config.toml
n_layer = 16
d_model = 256
n_head = 8
n_kv_head = 4
head_dim = 64
d_mlp = 768
vocab_size = 8192
activation = "gelu"
norm = "rmsnorm"
norm_place = "pre"
norm_eps = 1e-05
positions = "rope"
rope_base = 14700.0
rope_fraction = 0.75
qk_norm = false
attn_scale = 0.125
bias = "none"
tie_embeddings = false
parallel_block = false
extras = ["capped logits"]
init = "trunc"
init_std_qkv = 0.0191
init_std_o = 0.0191
init_std_up = 0.0191
init_std_down = 0.0191
optimizer = "soap_variant"
lr = 0.0059
beta1 = 0.95
beta2 = 0.95
weight_decay = 0.0
lr_head = 0.00853
grad_clip = 2.0
warmup_steps = 200
schedule = "wsd"
decay_fraction = 1.0
decay_shape = "linear"
final_lr_fraction = 0.02
batch_tokens = 131072
seq_len = 512
doc_mask = false
train_tokens = 504600000
steps = 3850
dataset = "wikipedia_en"
Each number is 128 + 24 x the weight over its row's rms, rounded and kept within 0 to 255. Layers, rows and columns count from 0. Numbers have three digits each. The size before them is the row's rms in percent of the matrix's.

# layer 6 MLP up, 768x256, rms 0.194, rows 441-490, columns 192-255
097:104124125115141090091137079128144116114120147132173134136137129099140124134123152090102113149115120126173124141101143123126106153098145190155117145155126159094109129062150118119172112113136119
105:108125117133115146103118183117110168156108151134128135136143125119113141150150134139136074144123143119122098142071145163171122120124155130109059133154160160182146132135161120141105123124116120
100:148137107182133125133104135091086155135152148116104165109132169127132172146151101079154141110130108132132135124120141136121127113188125105120129118143168117143132116145139122158118140079161146
099:130133153108113164132080180140157127154129082110096154142147164110161122121134163145113080105151093120120150143098099136146133137113161108170116145135119133107154103100136160112089153118127169
095:154148147131165064089146129115146105130161138133100160104160159100186116125114155122145133139096098133148100132121117140106162131135143141168147130176140146089166130125098124147131123117088132
094:123185106139110109126119119118125127102114156111132130118136094143134111135112118101115181114119144097108169157058141127091154113115144104141125146110179088129147118150182140142145140122158129
099:137103113123123143103142137125108156134159112109110152134174162140106108170100111115133170154151105107159151129131125116126110114138171136110147143131098138106093129091103103096112127096152137
098:139124129159151122117095111148126161093157140129130137168159139167141188128099164134117133139118128141099117146147127146120130111111135141111106134155125063132093157168118083083090126122115109
094:104141153097122162126123119120143102133132160104152136113142119167124079142134179152168115120135127116168112123145163129140082136125198160144114142125111096117138129118140115111161155140104145
094:115137131117127104115108172104098111120152170133120111101115183112080138120156140125124130097115185131118129138104179104121081142121159207144117146118120134107101115134117155145111113074137113
106:092095130120135103113142101122131099137101136147119143161145084138161125148130140087178110136161111101132161143170106098104151098155096120109155106182127058150091151100151129116134121145127088
103:149114113109140051111132083092157126124157109136134146086110118092088116139141136128164130156088109108095134143127122098105163094145116145141117117142115138119166158091126160118142108110169134
093:153133108201139150130108188113128139117097095114121129134122154102110105169140120133142151092119154148093080135090099131159161163133197128119122148124115158121123108118088115151115098159147107
102:123128141128144137151121140118153136095136137122126120114101158151161146124155135132135100161100140155139066155123194145166153084097146112127122142133125142136143145110104150142113082168161105
099:163135121127123085091116114137160109098114153096133133150149125151101168122144126141144162148124160115152112149103085141142156111142184117079108128135142143109107098177118113114125165100147143
106:176166148130143143113143128154157111118131173151118133145153144131119121120097108164074110101155188118131110144122106106090129093147133146139127149145099080135095140132098128183109119117095105
098:108147116124119108109155096123132120173135120115139149173152104155154157155104131147121138117077129154145139137123134135107107143136131134108116138118111141124068100139114122156140139144142147
094:118115101125152113141114154112120093154104098187108086177126149168134146156125137160096147126165162119129069131109125096099117139138120101103136089138137123122126138135075144160130124111183081
099:155130105144129111131132102121113117140129174090138119162119149155099196118126127086164160145131142128088103150119114161119148134110125125143151142080151118110113123128137110173151133118082141
095:105092133106131130133084146144114124137113108159126126131136138124126067113104138111122122108077142135092143132124104175133117121149143145116105093111122118146123135120160116124103102149149142
111:101087114152130104150149149134124106122112176160112135107154151119126145091172146144170152133137158102113111108169116129084086136137141142099126124139098153081118088122177098118103139145123162
105:115119089113132098152113122134108142146103156120134128165147104128135106163086107115131103100084129112135148126163133138119169137140107154151151107096126158103110112108144077122139154179141100
103:134152122114105154101102143129097114128157118141153107157106142082148088127120139163139128161109111103165138110146165109104173101138127106164142123135187105126163108097138098121144093179133108
091:101147167098144126101158169117133166110153152155157091118111125152148114128135121153139103160096136155128141119109142093152142122122157182157115098111135115149088114128105088133127113167141144
104:106146121152114130063158136123106139122137154118151133161135140158189138154097155157089106113145132136151144150125107148143127128147137176117170149142198105154125117108112147103148141122125121
093:134145100138134104123120155109166078118122127130093128093100125133097113073154136131115101131117099114114145130120169098127129149155108126113066112114120137130163108172133160101081099116132124
100:103116118102138091147106125150129138104146179075171128163103173139086123135140163098122085136086123110164155126142113108121149115129128127149129170118154089125148137119121141175126113133133126
097:111130163168113147160109118108178125123079127105142104164108132117126165097145124122154125083143104123122154142076135134108165118105126144098109102097107114118136159190127112147136101133099091
100:143091135154184143108148140138121138112089097108132083075122138099115148137089158110145120105139128089105117110096153107137138140146116112127107146092129123154134082104103134132144130101130091
094:113110106102118209131106101159140120142114154151115188123122097135131117148124123109121100135165121152096132108152124130138163123137142124112103123124114121117156117130128153150110142116115176
096:137094141135114141137125112145149142120113100093141116087182078149127093150103140115136101144125138096145133130153096159106152114096118119134137123141105133135108169110110131135103133081143106
096:143079122099120112115092107125137106078125109163101126112069146141127163117099158139134093103092089112117149109135134147131144088132130161157160135096143118144140163124095140129179113163083101
100:129143102159131112121165155151135148097110112104136158128106111118152152131115108107167166144117110080146092121169111148137146121141138127128141181122113134144118120096123116131135090136113149
103:133113149159087095120139085078099148078126137111142128126122120112125079133119134153209165107137101151168111113164168135148136154142161136058157082126136112123088141127144108132128145136164080
098:132116106164087135170124167138144122130157115152115138077195134117129148138122125095087133137089139135134125137147093124130156130088102166124141154108142169135125125113121146127096077161142129
104:081155133170147117111105106168092077091151140107106098120100125154153132144131092096116162162140150150150108138145130144154148108158146128141182163101127127112106105135138158113159134118135101
101:169109150119180154142120111142097127100086165143131173129146065111163107125164112101124094167133086148075146116147141134116123150118134138185131135114145069124114156148123130147103162118154138
099:127142116123092110133062111153140089062129095132151077168169101164160152128126135125103158092120140100123122146139126157125132164147158131149097123152142140145130153166138127113097123132113146
090:134147105111117109151163099109107193156134102171133105127138105107155127151060119111137153092123135117166142167109175136102084134119169136123134097145117138105086152127108131166134148098138146
098:074146131095127138072111147118118130157151119153112116153107108152129122171136131160100126085125137116111137142107123123137134122121143163148143142112109116143158120120145122145102134136151147
098:154139107151125100167125144104130125165111116114129105101110154102134108146105171086096196115096121141143094118110141132128138141101152141136130110131161108110122116148185102108158120168103119
098:097172106135111129090139086115107144135123112126142137135149104133137132137117155104133151133143144164100087109122128117137135128141122133176108166146163137157074123134107132114099103078125143
094:095099148154143140145165172118118103105133107173134092109178108144122105093112129133119138098112180140138154127179105079138130096150147162153122120148088111141135124119173112128145124126121137
100:152119095196148123121125139131156074140111137118093122133156147126113100139163175138107110146132162130092109099181134136110121132122152114189090149135137121126166151133120117161067141121156116
096:147165151136146137181102137151124097134122125114107130142131093142107132144158151131109094133122191180194089168152118124114126111121151137115143120124103101107102121123131137112111110164133105
103:131125133132129123121157037121132152114128075113148140118138106123130111118120113120134100138114129124143089149168093147101159140125125121105126100110123147115095179100116145136122097145136111
086:156147142145159159118116131150149126099129110153098111099133117095141147135174125152126094139145181119168156159148102161123103121153147116159123129135138120134151120124103131119137094132110102
102:137073078112128133118106153121141124108108129124126111159154153131150126168129110142171086120114130115148075115150121125163170129160148141118135139123157097170092127118155149140126182112144122
096:148121127089105147125145134128134126145160071100097151135135127113127114130109110130071161164117125079102135171177104116123140136127182105158107146126155087126115106107095144130082107119164128
087:131108112115126158104139077128102112096120146120139080094141118150098095114113088128125108098159159131106075082070133122135096099111149107159162150099137116102146172092154120109141125110137106
# layer 6 MLP down (transposed), 768x256, rms 0.193, rows 441-490, columns 192-255
097:132126132104124127127176114118139158158147132153163158086162128095109125167144166143157114111163102130153135142114143096155140150131113117128147118151138150089108149117147118103109137103130119
099:121124100147140150134152108157096125161121144136125122170130137092084096141093102159141079146136070108139098115116114116123124123139154159127095124139075128130146107087130115112115128109123104
101:122102149063124104142126140134119126084119122163164142152109110098104115119140134091140110089136152141128078152142127104143093106124149159081122136139173105177134133196165105135111125110105134
097:158158127102133130078150166129090127133114139124132111147108135126070131074107122148118099177114126125133121114153128133126105131114106096154162097122129080167151128105148140094140130165136071
097:109124144104101094129074100132163086157122104112146141121121116138175152106119149103124139112138138182114123115166138149094152104197147112128135108156139122134139104098114101087140148119112118
093:117126139130173130135127128136103175145108170121114116141132108094090133164124124130128134159040103129113111104163115113138093137118152104099125098161143102124131095120116150150156150090099134
099:115104131162136132147145146125140121113097096143154159118169157159152149121145133079171117109137079123122152130176125159104109146140128130130121112119082124097103157134099128078146149135128148
092:126120145119147133102133108124144126162109183139130118132123162161133156151089162112129102135169127131115131170130094139153140183138087132106111119143133155132117155119146164127121142140119136
085:139119133113147141142108149136130126135142100111052139106133124159108141100144116135141098140160092173131142133128123120100089149146110088157100079141142132127102103124135137103127081130104122
093:139111116161100128136089129155130090139111139136124166111162101100124126190131146099154141164112158120083149130203084142142144124098131086133137140105130140123103162141129139128157128172102130
108:150146117151166119161154125131114141096117105128115105135132107110137141133121105114131111146123139135100182158139137109091186148129105105127140123151120137104146156102120160133163095119133117
106:090097128149143159180146128131159071138189170105167121119111146101111110112142152088186168096144137150168156117145116121109137163109132114052105130065177137134106175158143158106095141109141149
092:190125153119155153178106130139150113106115113113109126140115138085173123106097072138145091108147163114175122079126087102085140101125088072152147120111107141116136100156145110098117141130103157
099:141118085125118086111124123124121154158106136103130116121069088118111088152088124155162145143155119157089119104096089071106128101124125150096156127157145135140128103132129069120164163153115118
101:088143114153143089058116112116134163123091123105141133120118116136139150137157106127142097158132140154113150167101135143119115105114115161095096141133112102162105111120132146149099144085104166
110:085149109131110161146157058132143155128119099119133154097171122093153063109109123149177162114142192123135103116127139071105138131122095102131129149134098150136109102126100101149140087113105120
097:158128154133095129120138124113126130108104152099146140141126164159149169163135138120102134145165125099130126174139144112083101142137189109164186126123161054151116110112142133125152149113144114
090:135093139133129117183157119101140154150154101137113169119098144138093129141094150122100159144126124155177100137144140123137122178129137068124164150100129103105124147088201112155103166130089131
099:124107094116110143126148106084146117143100128116156159121167112123109112142138104170151095109131118116099106120118130167144123106156131102098135080186133126122173137117142128124087112132136107
104:134138097081149139079125167130126107099083157131145140162186097153154132143159103134146136140105172148099129146178111078122116118103120103088125112130094106137152140121116104142122123136176103
099:136122156110133126146143101143084152094105151092147125166127116117128129138126114132115155144130141079120157165111126149141153110155109086207106127112112178154088109183127166121143160134148142
098:138103183137134174105125124111115115125125127127125164151160092142116087149125141168154144180124114110130162098120131139122177131113133125104130135130092187172133111140119122129114150121120087
106:141142132171068120127139111143110155118125104112140106150085138128157125113168142123127128151204126142158127125126140164156123112147122090146141110135185136151113132072124129123181138141159106
095:137131115110087095157155120150133129119157105084139120121125134122108149153137155133126143100157150131128103116131111106121108166173125123131102099095143129111130142115154113096132210120110130
107:120104127134154116095127146125154135167098156120114128147142101145108151113154092112131131101111112140170140128097156085138122093116146142121139114109147160125125161080134089148145140097129145
091:109125126083075163136142139167120148116140145137094107183087100156131116147094144136114138107132140145139114161138112096133191151135130144141145059151104175113132123124126097134124150150121116
102:181111169102121144123117157171108128133128117110115114151071118117124114137086097168156210135129099124135142143107108172126130112154159145138148134120103097131154159148150157100119111099144166
113:110148134167128078088131126124152112123122105097128124149164147170149154107120119131146116111120152122102152139171126136162144171129102119102111142137113137117129150104102119153107102064137161
101:120111171134115116099129125092135169172140068133161127080141110109137155106096150101100145093122088111098124130083114100092149106095143101100128163119134134115131115137116124153095150112072117
094:136138134133126074116129141105101149159148098120138112166117121092141149125127116128156088154116110141160150156152173133128111144137096101128211114122118135131112112115148112103062135161099117
098:119108069131132117087165162155112124168127148109088112129122100140134156111110154144148109069129128138139131131105148116142112109121127136118112067100146142160107129108126141117089171092060121
099:119090146149158109113118129157125120114114151109135138136184113128122140168105108141146137118164110134072107128082151076119120122146114105115098139143113143131123158156114141157051131138151133
098:106155181156134108162146089106165161152113154178158130180101098168105090110154119145156140125130120153127134144112132168098187142118142170131118119132095181134105171115134154097070124148162120
101:152124129129099084167168142087105157083146116118135114122093171136097148144089101132138120109145101151057139114166104114122106163135131125148117171148093105088127127070141135152114127163116115
096:156081138136128156165165153115135137127113128131118133132158124071130123106105145096138122147115140139123162102074129112123122151151107114107116141140128079121118109143163160111128146086131155
117:103120134100132134136087118154113142162083163169139141134127114119104139137133125121114113116148107109147108102078149060110099119127119139114113146100157137103127126118125116160094158092159132
098:101173101154084130155151190121158139157153123122122128147136128124137105142131183125167100108140165168166125138142135146152125130163123139103148119136126149095111140124176120117076109081127126
094:169092129135096189131095168114139139140137149104129129148086165174147189099155142142143149175157133162152137155144121116142126113131155131134162114117131183130120139096151110152115116159137113
088:150141157148152150084128104161100125111190120081092084123123153118146114107168099109095145135135121128115133128100118117147159117133103069130156126133114122140171120134100089142132087134132084
094:169142151123159209139116128168175133083145127111111154086085134140086129109107145116151113141144026144130140155147121127098123117109110104153100127149141148144148116102139155109078083128128153
102:083143114136154133144114109115117104147153069120130168142164160108160103131139143141109094119135102135116086092134108104117136086163122121117126106121122176109127148129179097120144121117137124
097:145143110138124129131112084142126122105118124118116109135124127102104147152118082107134152149115158134127154113119131147091142134088110153143181161122124121126144117149127153170103150183136105
091:141154092098101147129093157140163105142137130113098090127134108145156175117126122130129128172124104155179163116130120130150125186161126113119134129127127120162123135127148116193117103110110141
097:077164133140123113125139126124134102151143113118111083104101123111164108145152121114161087131123134128105120117122113116133089132109142095108165138103126156098105160111128090138122110146153102
092:145141144137141131135128121134120095147123099122156140173154129154116103111139178109155128095163110139158143118127102136120148144165131150095124114122129146158117140140126091134110109174173114
099:135087146106112149136142139129148137146144166171173125146096099135143098119124137148141103129139142175159129154154106094105153097138118146138129109151117121112112133165138157115139134156130114
094:127109088146104161121138133116123159057131147070155136115079122166154111111098126124101087126161138117108149118131121105142124110148142137143149145116125150133131165130168144151162155158092095
096:119133133126116146147144134084138070108113103165091164092169156133183114139143101109133092067148115111164129107110129155153113157162113115136141112123091124121119101122112111114096158125127101
089:091102157112133115133119136106141133113151093155143113143147142116115126149122132143153114098136084115093110105104117181161132092163130099119101145174098141118131092098128124148054129110122117
086:155097105109147118157121184093157107177140107124125120121125174123080144119111161119137138095155132140134135151150142145116110109095126109117159158103091139116143066159139156131109174120116096